Part of a small language model's weights.
Architecture: LayerNorm before each block, learned positions, tied embeddings.
Each number is 128 + 24 x the weight over its row's rms, rounded and kept within 0 to 255. Layers, rows and columns count from 0. The size above them is the row's rms in percent of the matrix's.

# layer 8 attention output (transposed), 256x256, rms 0.0413, rows 64-116, columns 64-127
size [115 107 113 120 103 109  97 104 112 110  95 112 108  98 113 102 118 113 104 105 110 108 115 114 113 112 110 104 111 107 103 123 102 105 113 112 104 118 109 112 106 104 111 102 107 107 101 108 104 122 106 112 108]
[[151  83 129  89 117 133 122 102 161 157 124 136  94 166  92 110 153 126 145 130 132 117 100 136 123 116 148 150 100 112  94  79 145 142 176 120 125 141 105 100 135 105  98 121 111  93 156 138 166  94 158 111 119  62 106 151 124 131 154 120 111 101 127 138]
 [118 147 120 137 150 148 109 127 104  89 142 110 138 100 127 110 177 151 167 133 153 131  72 119  82 183 153 143 160 132 151  77 114 135 154 125 124 131 113 144 115 112 104 141 176 131 106  72 173 152 131 137 134  87 175  92 153 114 123 148 126 105 121  96]
 [124 123 183 116 151 130 138 103 117 129 130 160 145 123 107 142 150 131 101 114  94 122 117 141 138 139 139 124 141 121 138 144 115 174 161  67 153 141 143 115 146  77 112 148 142  73 152 105 125 134 112 123 124 106 143  94 118 138 127 100 127 101 121 156]
 [141 159 119 120 105 168 125  80 123 116 128 153 119  93 102  87  74 112 124 141 129  93 144 169 100 146 119  96 117 152 108 152 147 127 112 115 102 114 131 126  99 129 127 148 153 109 137 118 160 137 143 131 125 132  68 124 146 110 145 121  97 123  92 115]
 [124 112 105 131 106 111 134 143 137 132 139 133 133 123  86 121 109 125 155  84 166  90 109 178 168  81 100 108 175 163 124 157 105 163 127  97 117 140 113 167 165 101 186 162 110  93 140 121 108 131 139 149 165 151 128 154 136 133  96 108  72 140 136 104]
 [162 150 133 115 108 103 143 168 133 143 140 146 129 130 115 171 144  95 143 107 127  90 133 108 104 121  81 139 128 161 106 144 117 157 139 118 144 136 120 153 126  83 102  96 120 131 124 126 116  83 132 136 128 128 140 120 122 125  87 129 143  70 113 159]
 [141 119 102 125 117  98 135 112 118 109 137 134 118 145 162 131 115  92  85 127 151  92 143 150 121 112 119 135  81 105 155 134 128  95 115 137 129 164 180  89 172 124 101 166 122 175 127 131 116 120  78 127 144 180 151 162  86 111 138 137 116 120 148  94]
 [155 191 107 101 136 126 170 103 128  91 170 128 156 132 122 130 139 127 181 145 130 112 125 126 144 138 153 115 120 118 171 117 161 100 106 151  84 167  61 106 127 139 137 166 101 110  83 122 155  97 114 148 143 162 127 161 120 164 152 125 161 157 149 165]
 [ 61 135 128 125 120 152 134 101 108 148 116 118 116 115 192 151  90 133 143 155 108 203 151 134 140 154 155 106 107 150 136 108  87  78 139 122 159 165  88 147 129 146 100 137 122 123  77 146  76 119 116 159 121 119 144 101 160 104 107 163 104 125 112 148]
 [147  88 119 124 143 185 114 121 132 143  95 153 149 169 115 120 156 122 164 110 107 101 150 130 125 114 140 116 111 116 134 107 131 157 108 130 120 147 119  91  99 106  54 131 142  96 108 168 124 120 154 143 112 114 116 122 109 141 125 145 113 114 118 167]
 [140 112 141 144 136 162 101 118 110 171 123 149 132 113  84 154 135 175 146 139 102 176 108 141 103 162 155  94 138 116  87 140 150 127  97 112 150 158 125 130 108 139 185 116 144  99 152 105 185 170 124 128 106 134 117 104  78 142 118  84  78 159 145 123]
 [134 108 120 115 160 153 133 131 135 141 155 167  91 139 175 113 146  91 106  88 126 134 135 111 133 147 134  84 167 145 114 131 123 132 113 109 105 104 148  66 138 146 134 127 146  95 183 137 158 129 138  72 107 158 123  69 175  72 139 134 152 117 109 152]
 [146 137 167 131 122  94 111  90 103 185  82 105 125 116 123  99 137 110 183 137 100 119  96 125 126 156 104 137 122 143 138 140 128 126 138 153 133 121 154 157 191 110 167 158 120 148 133  95 108 112 115 129 157 114  97 131 180 120  74 159 158 155 157 133]
 [ 82 178 163 186  85  84 134 169  84 170 135 129 110  88 123 138 136 125 152 118 144 107 139 130 152 145 130 140 136 139 148 142 138 129 109 120 139 122 154 192 105 133 121 103 137 100 147  97 131  92  90 157 156 164 108 123 130 155 167 119 139 141 127 111]
 [112 104 113 148 126 163  86 108  91  88 111 112 135 100 125 128 132 149 154  76 153 145 125 176 119 159 153 108 163 134 148 154  52 101 133 170 125 125 132 136 138 135  91 108 159 107 125 117 114 144 146 143  90 129 149 145 112 163 111 116 109 132 163 109]
 [122  72 159 148 129 136 112 154 114 150 142 137 132 108 131 103 130 141 141 121 148 137 101 138 155 123 100 126 117 140 141 122  81 143 155 114 162 190 137 120 138 135 101 149 104  98 137  76 117  99 139 176 111 114 107 132 108 198 138 120  88 171  99 102]
 [123 171 150 114 107 119 106 147 136 109 147 102 159 168 123 128 173 129 168 138 145 159 111  90 147 140 164 150  95 112 132 101 127 117 106 162 129 103 101 136 103 128 101 169 118 123 119 149 132  95 162 147 139 135 163 138 122 156 114 131 192 156 120 130]
 [108 139 175 162 113 134 127 121  97 156 115 107 111  71 133 127  77 133 101 168  95 144 164 154 149 121 157 110 123 166 175 157 104  79 131 152 158 119 135 162 125 147 138 100 118 132 155 113 102 129 133 137 129  94  95 138 123 125 100  82 122  97 117 142]
 [135 136 153 154 162 132 134  82 106  70 101 129 144 147 156 108 141 164 148 182 111 136  92 166 132 185 131  92 111 120 124  79 155 154 163 121 132 163  89 147 115 123  98 133 119 131  97 106 122 139 159 116 114 132 125 129  93 145 119  83 100 137 139  97]
 [154 104 153 153 135 111 138 129 166 122 132  83 107 156 125 113 123 128 121 126  99 136 130 101 164  96  95 147 134 123 117 123 139 102 132 125 182 127 163 148 134 159 153 156 114 110 144 117 105 105 108 117 136 157 114 121 111 116 113 150 164 162 150 158]
 [ 89 139 142  92 129 135 114 102  91 159 163 127 153 117 109 120 165 114 200 136 103 146 148 112  56 116 112 116 131 124 153 148 132 134 119 145 103 162 129 162 143 145 138 170 140 109 150  92 137 124 118 122 122  92 175 108 116 144  91 148 137 145 109 132]
 [133 118  96 160 111 144 131 100 125 149 118 145 181 131 103 151 112 132 133 141 108 104 138 176 115 132 102  80 109 133 118 150  93 129 119 132 113  97  78 159 121 130 150 130 158 121  95 118  97 109 117 116 107 147 121 134 169 157 126 103 112 122 135 135]
 [122 118 159 109 114 130 143 123 131 140 145 168 128 104 149 126 141 146 104  72 145 144  81 105 160 171 149 121 116 130 166 144 114 128 132 107 143 107 130 130 140  81 145 165 140  67 125 126 145 112 143 127 149 125 138 123 150 153  92 138 117 124 132 117]
 [139 150  83 156 124 158 126 121 135  80 146 120 137 131 104 104 103 141 149 195 138  98 136  91 143 159 113 166  82 110 165 103  82 141 152 125 148 124  93 105 169 160 139 129 148 131  67 127 116 136 100 104 113 129 146 163 114 149 148 179 127 144 164 128]
 [ 81 134 131 160 131 156 128 118 125 103 116  70 101 136 129 128  93 158 124 176 144 108  85 172 126  86 109 161 164 161 136 135 110 101 141 105 114 114 151 161 136 161  83 121 117 118 126 122 108 168 149 115 171  96 129 116  99 116 129 133 154  94 110 117]
 [138  99 166 120 156 131 125 143 121 143  96 137 106 138 135  94 140 145  81  96 127 159 133 109 127 170 156 168 126 179 117 139 147  99 119 137 139 145 151 140 122 111 119 107 103 148 135 175 152 131 163 122  77 148  94 132 112 162  79 128 153 131 121 119]
 [106 143 171 144 146 147 107 112 140 144 126 138  91 132 122  83 177 177 142 122 149 141 112 115 131 164 112 121 127 152  96 137 175 123 128 113 185 148 115 121  82 145 139 134 153 115 162  75 173 147 132 144 102 168 122  97 136 121 114 119 145 158  94 134]
 [137 196 120 110  75 151 129 157 135 153 135 136  81 123  77  97 152 154 131 113 163 123 141  87 108 138 122 150 106  94 124 115 183  75  88 162 153  97 139 128 105 125 149 161 137 121 139 108 114 131 117 150  98 110 144 140 112  82 160 103 111 129  90  91]
 [129 169 121 136 124 111 126 145 100 120 155 116 138 109 174 156 175 159 172  97 133 139 175 154 114 147 140 132 117 107 176 140 154 100 130 170 113 141 134 128 146 165 159 138 124 166 131 107 155 153  87 148 111 151 167 115 114 121  99 159  74 110 144 133]
 [130  99 117 115 171 145 152  62 154  67 146 152 128 139 107 123 134  88 141 145  95  97 121 180 189 152 136 139 119 106  93 137 164 151 191  96 142 141 102 117 118 146 108 122 104 138 122 100 149 140  87 117 149 125 105 114 122 108 149 145  93 145 146 131]
 [115 174 118 129 142 151  85  90 135 127 131 122 138 109 138 138 154 141 111 132 113 187 120 131 143 105  95 108 116 166  92  99 100 114 169 117 145 124 122 154 135 175 154 121 185 142 127 128 148 144 141 135 120 103 172 108 144 105 101 113 120 102 145  98]
 [112 119 113 100 139 106 136 126 114  96 130 149 161  86 136 127 137  82 155 150 123 118 134 114 129 123 120 132 156 139 105 105 141 140 128 138 103 163  96 139 154 155 166 148 122 163 173 171 110 123 145 106 132 126 144  85 116 117 145 165 151 123 123 142]
 [169 156 159 107 109 107 101 118 175 130 106 164 117 148 128 101 139 141 117 152 144  97 125 113 153 128 141 152  90 160  73 117 120 146 114 129 136  77 152 101 137 179 166 145 140 126 127 113 139 137 142  93  90 104 150 173 152 112 158 126 163  96 127 108]
 [120 128 131 145 155 213 150 139 149  90 144 108  82 111 172 114 162 114 129 128 111  90 112 139 109 136  86 139 126 128 134 133 136 115 144 143 121 159  90 133 137 147 146 117 103 145 129  74 155 106 140 133 144  99 120 109 150  98 130 140 146 144 101 130]
 [ 99  90 120  99 114 110 107  78 116 128 111 134 109 122 125 128  97 144 138 129  92 162  74 145  96 168 110 117 172 108  97 104 142 167 153 110 116 124 124 126 135 133  70  98 118  75 100 101 133 152 134 147  98 103 129 122 159 106 145 154 104 101 132 133]
 [189  88 138 152 154 135 126 130 120 119  93 105 131 128 182 134 132  94 136 106 156 140 166 130 114 152 146 146 133 171 178 146 116 103  96 170 132 191 153 108 143 123 155 118 102 161 107  92 145 109 144 127 108 122 127 131 151 106 137 135 134 152 154  83]
 [ 87 140 138 170 109 112 157 162 170 105 136 127 109 148 115  92  74 134  98 113 137 119 130 171 147 119 142 130 128  92 115 133 142 109 148 110 103  95 134 174 131 131 150 126 129 145 156 184 108 125 154 147 124 127  92 150 107 158 192  99  96  84 138 141]
 [132  95 149 174 115 154 119 150 139 161 114  90  97 127 130 141 144 149 116  98 171 122 140 108 158 144 107  97  91 116 161 115 122  83 148 128 135  98 178 129 108  89 117 111 154  78 141 100 122 128 152 134 124 126 123 133 114 171 139 147 134 122 148 149]
 [124 132 136 102 105 128 133 160 140 140 164 131  84 135 131 149 103 112 147 126 129 145 126 142 141 123  78 118 132  76 156 114  68 152 156 125 146 133 168  99 161 175 102 104 112 159 109 135 124  75 107 165 104 130 134 167 105 135 145 123 127 105 170 139]
 [154 112 149 129 125 156 159 133 169 101 155 175 122 141 151 106 164 115 157 123 153  90 107 142 145 157 116  93 119  58  97 161 191 123 143 102 137 126 114 103 111 136 132 128 147 132 158  68 123 133 159 122 112 129 114 112 140 101 182 122 114 121 101 118]
 [ 84 175 149  90 137 159 163  95 101 167 141  95 111 135 133 157 129 106 133 181 143 151 128 112  55  81 123 149 158 125 121 120 131 157 119 105 144 153 155 139 106 120 129 145 120 138 119 105 147 118 130  94 142 106 143 144 168 129 118  99 145 146 135 107]
 [128 132 124 114 119 115 169 102 115  95  96 152 116 100 176  99  94 123 142 155 119 118 123 120 128 134 110 117 114 144 166 126 121 132 141 146 176 154 106  92 160 152 147 124 120 166 131 114  88 128 139 151  87 159 142 123 114 100  87 128 127 121  98 116]
 [119 123  78 112 108 137 144 165 109 134  84 129 134 110 142 157 138 187  97  88 126 122 108 121 141 144 139 140 138 142  76 151 101 132 147 124 122  90 127 136 132  88 145 102 178 151 104 123 130 145 141 149 138 131 104  98  65 103 103 132 119 117 122  87]
 [104 119 161 151 179 182 127 116 116 164 133 116 123 146 146 177 144 155 147 154 147 125 105 102 110 131 100  97 142 153 129 120 122 102 125 121 120  90 136 142 146 112 102 120 148 125 113 107 156 141 114 105  94 103 156 117 124 114 132 131 172 125 138 160]
 [ 86 142 110  94 136 182 125  85 111 115 160 127 140 141 130 159 134 116  81 113 140 124 146 165 110 139 134 125 172 126 116 126 136 155 122 124 111 135 141  86 120  99 124 160 139 168 145 102 148 197 121 119 130 141  90 129 103 145 129 145 102 152 149 125]
 [135 124 101 134 112  98 135 129  93 110 169 124 139 158 140 158 138 148 109 141 170 161 181 124  98 112 117 103 112 150 147 131 131 107 104 124 103 127 120 132 126 152 158  90 117 186 174 124 141 111 135  85 130 120  86 146 137 144 135 145 124 122 109  96]
 [168 142 125 146 105 118 136 156 145  84 163 123 116 113 151 124  88 116  91 123 146  97 142 157 148 128 170 150 148 121 150 133 127 142 131 113 111 141 139 126  99  94 119 137 140 124 188 108 115 139  98 128 164  69 122 154 115 132 175 102 123  91 160 108]
 [113 101 145 126 137 138 157  99 168 129 144 185 118  99 112 140 173 110 162 101 117 134 150 127 176 170 111 135 123 117 143 116 122 124 138 162 127 161  82 128 144 118 153 158 162 110 114 112 181  77  99 121 130 119 128 147 163 114 119 147 126 114 145 157]
 [155 103 147 119 136 134  83  62  98 160  83  98 151  99 136 126 130  92 138 152 106 144 105 113 110 111 112 142 146 157  96 127 126 124 115 102 134  71 135 114 146 110  96  91  85 112 140  90 152 154 118 123 136 163 145  82 113 133 108 165 147 129 134 153]
 [170  69 140 132 111 110 107 106 120 140 142  96 146 109 111 153 133 114  86 118 168  92 154 182 151 129 126 109  57 180 155 152  67 109 156 118 110 132 137 109 144 101 134 133 113 186 176 127 119 140 134 115 119 151 136 109 141 136 147 136 121 108 113 125]
 [113 153  99 131 165 138 128 134 161 105 122 156 117  89 144 139 177 123 140 130 101 158 166 101 141 156  64 105 165 162 142 131 115 150 188 126 107 114 115 134 144 174 136 142 146 136 128  98 163 139  79 101 125 103 155 136 165 110  94 156 116  98 177 131]
 [ 88 108 127 141 116 144 107 129 134 129  94 105 107 165 128 150 146 119 165 164 161 107 111 173 116 146 146 112 140 132 130 112 122 137  88 137  64 141 146 128 127 141  93  87  99 126 119 179 163 165 170 132 143 109 151 131 107 114 106 138 132 135 120 135]
 [ 96 152 119 152 107 138 101 126 111 110 109 174 117 116 151 113 142 139 109 114 114 143 152 110 122 140 139 149 138 140 132 149 138  88 104 107 152 134 165  77 121 131 151 127 113 112  95 159 171 104 115 149 142 127 115 143  93 145 131 142  90 176 111 148]]
# layer 8 attention value, 256x256, rms 0.0265, rows 65-116, columns 64-127
size [107 112 118 100 108 100 107 108 108  94 109 107 102 112 102 116 110 102 104 108 106 110 109 112 109 111 105 106 107 103 118 107 104 112 112 105 113 109 110 104 106 107 103 105 106 101 109 102 120 104 110 106]
[[161 101 137 105 133 118 138 100 161 198 160 121 125 138 134 150 137 140  97 103 133 132 145 133 122 101  99 141 125  84 122 156 115 124 131 120 140 127 138 145 131 157 169 126 117  93  90 125  93  84 119 177  73 176  92 139 101 161 118 124 137 111 133 167]
 [115 120 119  83 104 138 139 143 144 130 139 117 144 124 156  73  91 158 114 112 140 132 102 120 120 143 111 134 157 156 124 104 161  67 118 127 148 134 117 122 139 135 154 150 111 136 129 139 140 118  81 100  89 150 122 139 146 115 144 178 162 127 107 109]
 [110 110 102 147 158 154 154 167 153 164 172 142 131 148 127 121 157 126 113 127 147 102 120 122 116 134 144 163 136 165  90 132 139 124 105 131 135 168 121 159 146 107 132 124  91 129 120 122  86 129 105 113 124  76 159 131 125 126 149 133 107 143 152 141]
 [121  91 155 108 118 133 148 158 101 128  92 127 144 145 135 104 146 127 105 114 153 134 139 144  93 142 160 130  90 111 153 131 150 131 144 118 133 121 151 115 131 144 105 130 137 166 153 135 123 127 122  92 118 106 100 166 128 152 114 119 160 137 159 169]
 [115 149 111 148 115 129 146  86 132 133 110 124 110 122 141 111 130 136 131 154 168 147  58 148 141 142 128 170 127 130 122 122 157 106 115 109 122 136 154 131 123 182 166 151 106 107 149 108 156 161 140 129 142 110 104 119 136 112 156 134 159 151 131 124]
 [102 122 139 185 127 147 127 123 125 101 127 115 152 101 100 131 103 133 133 174 129 170 114 104 129 129 113 129 123 131 127 132 119 171 109 135 137  73 128 114 108 126 139 106 104 115 166 119 125 108 117 158 140  85 139 103 153 163 123  94 162 158 114 169]
 [155 121 116 153 142  93  81 179 152 204  75 146 138 128 111 161 157 112 121 114 119 151 155 158  88 103 126 135 161 157 103 106 117  84 147 118 135 140 181 106 138 141 127 126 105 117 150 138 125 187 158 156 108 100  69 112  99 106 127 119  91 122 122  98]
 [125 157 133 144 151 117 147 136 130  82 166 136 103 136 139 129 168 114 141 128 126  99 133 104 120 111 110 144 156  75  75 157  90 184 134 116 131 108 180 112 134 106 149 132 154 121 137 134 138 119 127 120 127 131 103 119  96 135 164 110 148 134 126 125]
 [117 142 129 141 119  77 119 132 135 141 154 119 111 100 180  87 104 130 132 140 115 146 101 103 124 146 122 112 130  66 105 118 128 128  73 119 127 192 101 137 115 112 173 127 116 147 115 118 147 118 143 115 168 131 129 136 150  96 146  99 119 116  99  96]
 [112 121 159 114 136 126 111 133 142 129 100 128 138 141 114  67 106 142 102  93 100  98 111 179 120 135 146 113 109 125 155 111  89 124 143 156 118 102 109 158 157 121 106 124 115 166  95 128  87  97 114 114  83 102 153 126 136 113 119 163 126  96 123 120]
 [123 147 139 123  83 119 119 100 135 110 152 130 182 127 109 131 115 122 140 206 106 144 142 108 146 141 120 113 102 139 131 146 147 143 106  96 119 151  98 181 129 112  98 140 124 166  87 130  97 135 124 146 123 107 124 162 132  83  83 129 131 135 102 102]
 [101 111  98 134 119 172 138 132 189  94 135 119 151 132 131 151  87 151  86 136 110 119 130 120  98 175 100 171  81 114 111 124 114 179 159  97 131 145 130 153 149 144 104 104 127 138 101 130 133 136 182 139  89 134 139 129 100 126 187 148 136  79 110 133]
 [162 149 113 115 107 129 121 117 192 125 120 108 131 169 114 171 171 126 132 109 138 168 114 142  74 161 110 170 112 130 125 165 123 121 122 135 135 111 133 105 173 122 143 153 118  99 123 145 104 164 158  89 102 107 148 119 129  96 126 173 125 123 166 161]
 [139 103 142 127 126 101 126 173 123 198 157 129 105 172 102 132 108 144 125 138 113 167 184 118 162  85 153 108 105 103 154  97 158 132 128 142 124 106 133 141 150 123 128 118 136 166 104 138 123 160 128 116 144 136  77 109 157 123 147 167 150 166 145 183]
 [142 127 137 168 166 104 144 122 130 120 166 149 106 108  94 149 120 130 122  84 122 117 131 129  86 195 126 160 164 139  98 127 164 136 107 114 133  96 150 146 177 118 100 111 160 170 140 145 124 136 118 136  89 116 139 129 154 135 126 103 183  62 152 120]
 [123 127 126  77 119 138 138 122 157 170  85 121  86 122  94 148 134 156 132 134 126 117 137 113 120 109 126 109 169 103 131 124 115 119 120 121 134 115 112 126  74 134 152  72 169 119 124 135 141 161 144 125 140 129  92 136 111  87 130 142 112  74 138 122]
 [148 146 118 150 157 149 126 130 148 106 101 170 133 118 123 148 119 141 135  50 121  98  79 147  96 133 131 152 131 138 100  96 114 175 108 130 128 122 135 144 127  98 148 154 124 165 176 139 123 156 151  82 109 170 128  90 109 153 126 168 125 160 134 141]
 [110 117 125 111 168  98 106 161 138 183 158 108 127 124 112 142 115 140 109 112 104 140 168 116  97  88 165 142 137 147 157 134 129  87 161 106 128 106 124 102 127 120 123 128 132 140 160 119 164 122 121 142 147 143 152 108 152 148 169 130 109 119 122  95]
 [ 69  81 110 133 100 134 134 115  87 124  97 108 174 105 132 143 108 130 129 120 129 139 133 108 126 133 173 121 159 135 113 164 119 175 124 119 138 113 131 127 150  93 129 113 137 126  76 153 119  85 128 122  89 125 123 182 130 122 154 123 160  95 105 101]
 [179 178 110 151 109 130 145 161 176 143 111 139 114 136 130 102 117 147 118 139 133 129 126 118 161 156 146 132 157 134 134  94 113 120 139 142 147 137 105  99 135 122 146  89 146 140 144 139 114 123 111 119  79 149  94 141 146 105 148 139 115 106 145 139]
 [130 104 130 147 160 143 148 152 135  95 131  79 135 156 151  93 142 115  94 132 105 130 146 101 133 144 167 118 121 104 152 121 151 148 166  94 135 125 123 146 160 157  98 152 132 114 182 126 141 139 141 103 156 108 161  99  83 130 136 185 107 139 186 129]
 [136 120  99 109 117 119 136 125 157 107 125 121 103 170 130 148 141 123 132 143 129 128 153 151 104 105  95 164 156 132 144 108 163 120  85 119 128 131 153 121 133 154  99 121 138 117  75 135 103 153  92 122 101 129  93 107 120 118 119 134 184 148  74 131]
 [ 96  86 138 171 132 104 116 108 156 144 159 107  73 119 181 160 155 104 135 136 106 142 127 128 137 101 127  77 184 115 115 124 154  88 111 129 143 163 152 154 137 127 127 113 117 141 174 119  96 112 157 185 132 129 132 110 117 125 109  95 127 135 139 112]
 [168 129 111 101 124 139 109 165 127 126 143 153 111  97 126 127 139 138 148  91 125 159 127 141 130 173 164 128  95 142 134 112 185 142 139 165 126 139  93  98 117 129 144 117 143 159 156 125 149 119 135 148 104 131 128 139 176 125 113 109  86 153 181 114]
 [131 146 134 125 117 130 101 128 112 139 146 150 140 132 108 131 134 146 139 146 109  82  68 140 114 134 108  96 150 100 120  96 109 105  90 158 111 127 117 132 128 131 103 117 160 110 103 116 132 125 102 143 165 111 159  86 122 110 176 107 104 120 120 133]
 [133 149 125  98 111  94 119 113 153 150 134 113 194 124 131 163 117 142 158 145  78 138 142 127 139 110 159 130 119  91  89 170 143 135 112 132 132 101 108 139 154 102 121 103 116 114  59 148 156  79 126 105  96 120 150 125 112  89 135 155 111 108 129 122]
 [155  56 132 129 172 136 122 104 116 102 107 100 179 133 126 156 138 136 151 134 145 108  85 157 135  71 152 101 121 152 122 118 108 162 122 125 136 113 134 119 149 100 148  86 102 105 141 136 105 176 138  84 122 126 151 136 119 141 109 116 105 115 102 160]
 [ 85 162 145 138 131 150 144 137 127 155  92  65 127 122 116 157 113 121 119 145 128 159 128 117 160 135 112  80 137 135 175  96  88 153 151 126 157  89 134 109 119 122 102 105 116 112 106 124 115  90 122 120 119 128 126 147 114 130 145 121 159 143 134 134]
 [122 134 160 149 127 122  86 159 142 189 100 151 103 109 152 108  70 138 156 150 157 129 113 113 102 158 122  72  93 149 128 124 126 116 114 132 130 157 152 140  92 140 164 131 111 112 160 147 132  87 138 150 128 121 159 134 151 147 122 129 148 111 110 134]
 [ 94 147 136 153 128  69 118 159 131 118 155 119 137  71  99 134 142 144 151  87 109  92 125 124 171 136 134 117 142 112 190 163 168 160 110 133 119 123 138 101 105 104 128 149 111 119 118 122 127  94 157 127 129 157 104 164  88 129 123 166 131 159 110 110]
 [143 155 143 115 107 139  85 112 161 156 132 153 114 150 140 148 154 112 123 152 130 133 108 124 125 136  84 156 107 152 122 177 123 144 134  99 126 101 138 128 127 151  79 111 119 115 106 126 104 130  97 140 116 128  97 158 141 114  73 104 111 142 125 140]
 [116 118 114 107 134 129 120 143 116 146 109  85 114 144  95 122 119 141 131 148 148  76 132 107  84 147 133  90 136 131 167 127 134 131 135 106 127 146  87 142 118 128  94 121  87 117 142 119 123 108 111 135 132 164 135  88 137 163  80 122  97 124 116 151]
 [186 112  90 148 150  77 135  93 135 155 114 139 143 131 117 134 121 111 140 147 109 147 147 120 103 140 129 123 122 142 131 128 129 139 137 113 102 151 108 184 114 139 104 142 117 150 110 141 115 102 125 149  90 137 152 166 150  87 160 101  70 105 191  82]
 [149 124 147 129 140 186 134 167 153 143 194 102 143 121 166 138 164 134 135 160 125 134 185 116 180 136 128 117 108 120  92 167 146  93 135 126 109 128 111 131 132 166 149 115 153 138 162 139 141  98 104 143 111 150 124  89 128 123 141 105 106 141  93 127]
 [131 204 108 116 117 143 134 133  94 146 142 152 123 117 102 166 132 117 119 135  97 126 123 133 148 110 118 133 145 169 146  91 168 148 167 130 120 127 107 142 110 117  97  85 109 132 148 121 146 134 122 123 117 141 135 107 133 142 113 110 172  94  98 181]
 [141 102 132  70 124 141 123 155 127 156 113 124 139 122 112 167 137 127 115 111 168 123  92 130 149  94 100 123 105 158 104 107 136  88 140 136 138 125 128 111  94 110 144 122 128 116 102 116 147 145  97  66 166 134 145 125 125 136  79 134  95 160 164 107]
 [ 92 114 121 135 102  91 155 113 111  70 135 137 171 160 126 122 138 146 125 114 159 111 134 152 146 108 164 144 110  79 161 122 134 167 139 121 126 111 125 144 133  77 140 139 143 139  68 133 107 137 123 100 116 124 154 139 139 105 101 156 143 140 146 103]
 [ 85 102 126 173 156 114 130 105 107 123 101 140 140 126 124 130 146 155 109 114 130 106  74 121 148 152 127  93 138 176 144 119 161 135 136 129 117 150 141 134 107 132 164 184 107 116 191 109 137 151 166 117 132 110 110 150 154 128 133  87 139 102 107 123]
 [102  97 124 115 162 133  85 119 145 180 113  96 155 143 116 115 116 139 116 184 107 143 149 116 103 150 127 138  93 142 105 142 115 104 133 134 115 127 101 158 143 165 115 102 106 131  87 130 153 128  80 101 100 129 173 140 149 102 136 137 112 114 148 140]
 [140 121 147 155 133  83 131 115 157  85 118 133 141 133 127  96 135 129 138 141  97  84 100 117 138 153 113 153 135 143  74 123 108  75 178 160 141 126  94  69 117 120  83 147 135 121 179 134 150 133 169 159 154 140 111 135 112 130 122 139 110 113 135 137]
 [123 125 130 149 120 172 130 103 107 187 151 127 135 136 143 162 137 143 114 172 140 133 122  85 165 136 142 152 156 124  91 149 107 144 138 128 125 102 131 172 114  92  68 132 132 182 124 110 161 111 108 118 135  88 124  66 148 115 136 133 164 140 107 146]
 [151 128 149 168 118 140 135  91 138 120 154 155 116 157 152 116 109 118 137 151 134 109 153 123 139 123 103 129 104  90 191 125 138 105 126 144 138 150 173 115 128 143 110 144 118 122 116 124 166 109 126 129 122  88 134 137 136 162  92 172 188 154 134 172]
 [125 144  99 105  41  65 103 106 113 114 149 117 133 160 100 106 133 152 114 116 122 137 168 131 164 121 116 159 107 121 141 124 145 154 154 132 131  84 121 123 121 122 115 151 150 133 120 124 116  89 119 168 167 161 117  83 127 123 102 176 116 127 105  87]
 [141 129 163 110 111 122 134 161 124 111 126 122 137 102 159  96  94  86 116 152 131  85 129  98 143 111 122  92  60  95  94 137 112 123 158 146 150 100 121 105 128 110 125 139 134  61 141 150 108 113 128 115 104 106 148 105 145 145 166 128 138 131 136 150]
 [141 180 123 136 122 129 124 116 146 109  85 105 138  99 140 126 128 114 110 112 117 115  99 122 161 113 144 117 167 145 127 127 108 160 163 138 129 121 127 110 111 130 117 155 148 109 164 117 131 186 136 123 119 137 189 139 127 103 106  65 151 148 139 160]
 [122 125 139  99 122 147 153 139  76 157 112  77 102 112 135 144 145  98 131 123 120 158 161 165 111 115 108 157  96 150 139 143 158 133 156 108 133 111 154  97 134 134 166 167 104 127 103 139 144 131 151 105  96 175 132 140 180 110  98 123 175 158 119 120]
 [110 109 124 103  99 128 107 142 124 141  88 101 125 160 170 113 139 113 117 131 108  84  88 118  95 131 119  97  99 173 127 142 160 141 117 115 127  96 139 133 101 135 106 142 101 116  97 126  92 176 121 116 115 164 129 100 106 129 166 128 125 113 111 123]
 [122 154  95 130 123 160 127 160 120 125 202 134 124 130 136 113 111 172 123 135 147  84 149 124 154 148 134 142  95 136 143 174 116 149 143 156 107 136 134 169 146 103 120 138 174 174 105 122 113 132 146 179 170 107 102 146 146 125 154 130 120 121  85 131]
 [138 180  75 152 155 145 171 154  72  92 128 168 166 116 124  93  87 140 140 133  86 112 115 126 102 133 144 133 149 144 142  72 187 144 107 128 133 117 114 148 115 140 120 119 147 142  85 127 155 170  88 102 155 109 123 123 146 124 115 120 143 142 156 130]
 [103  89 135 104 117 106 116 131 123 125 159  61 112 176 118 155 128 108 153 145 162 116 133 119 139 104 145  98  98 160 146 124 174 140 106 114 117 133 140 109 115 101 148 159 149 135 123 132  87 109 183 172 147 174 123 143 135 166 154 167 157 130  75 113]
 [172 154 114 133 155 159 102 105 125 176 132 135 190  93 167 141  94 116 124 107 130 128 103 119 135 133 124 179 135 130 107 112 146 127 161 109 144 137  90 123 113 135 136 132 137 117 167 126 116  87 135 125 136 142 116 107 135 130 121  90  80  81 129 143]
 [160 132 140 101 133 121 101 136 117 117 133  97 106 142 161 197  98 107 129 113 146 125  83 115 137 130 117 113 134 147 108 132 104 169 106 186 121 155 136 163 132  79 127 142 116 105 177 121  92 157 137 108 140 125 123 100 145 132 121 117 159 127 118 149]]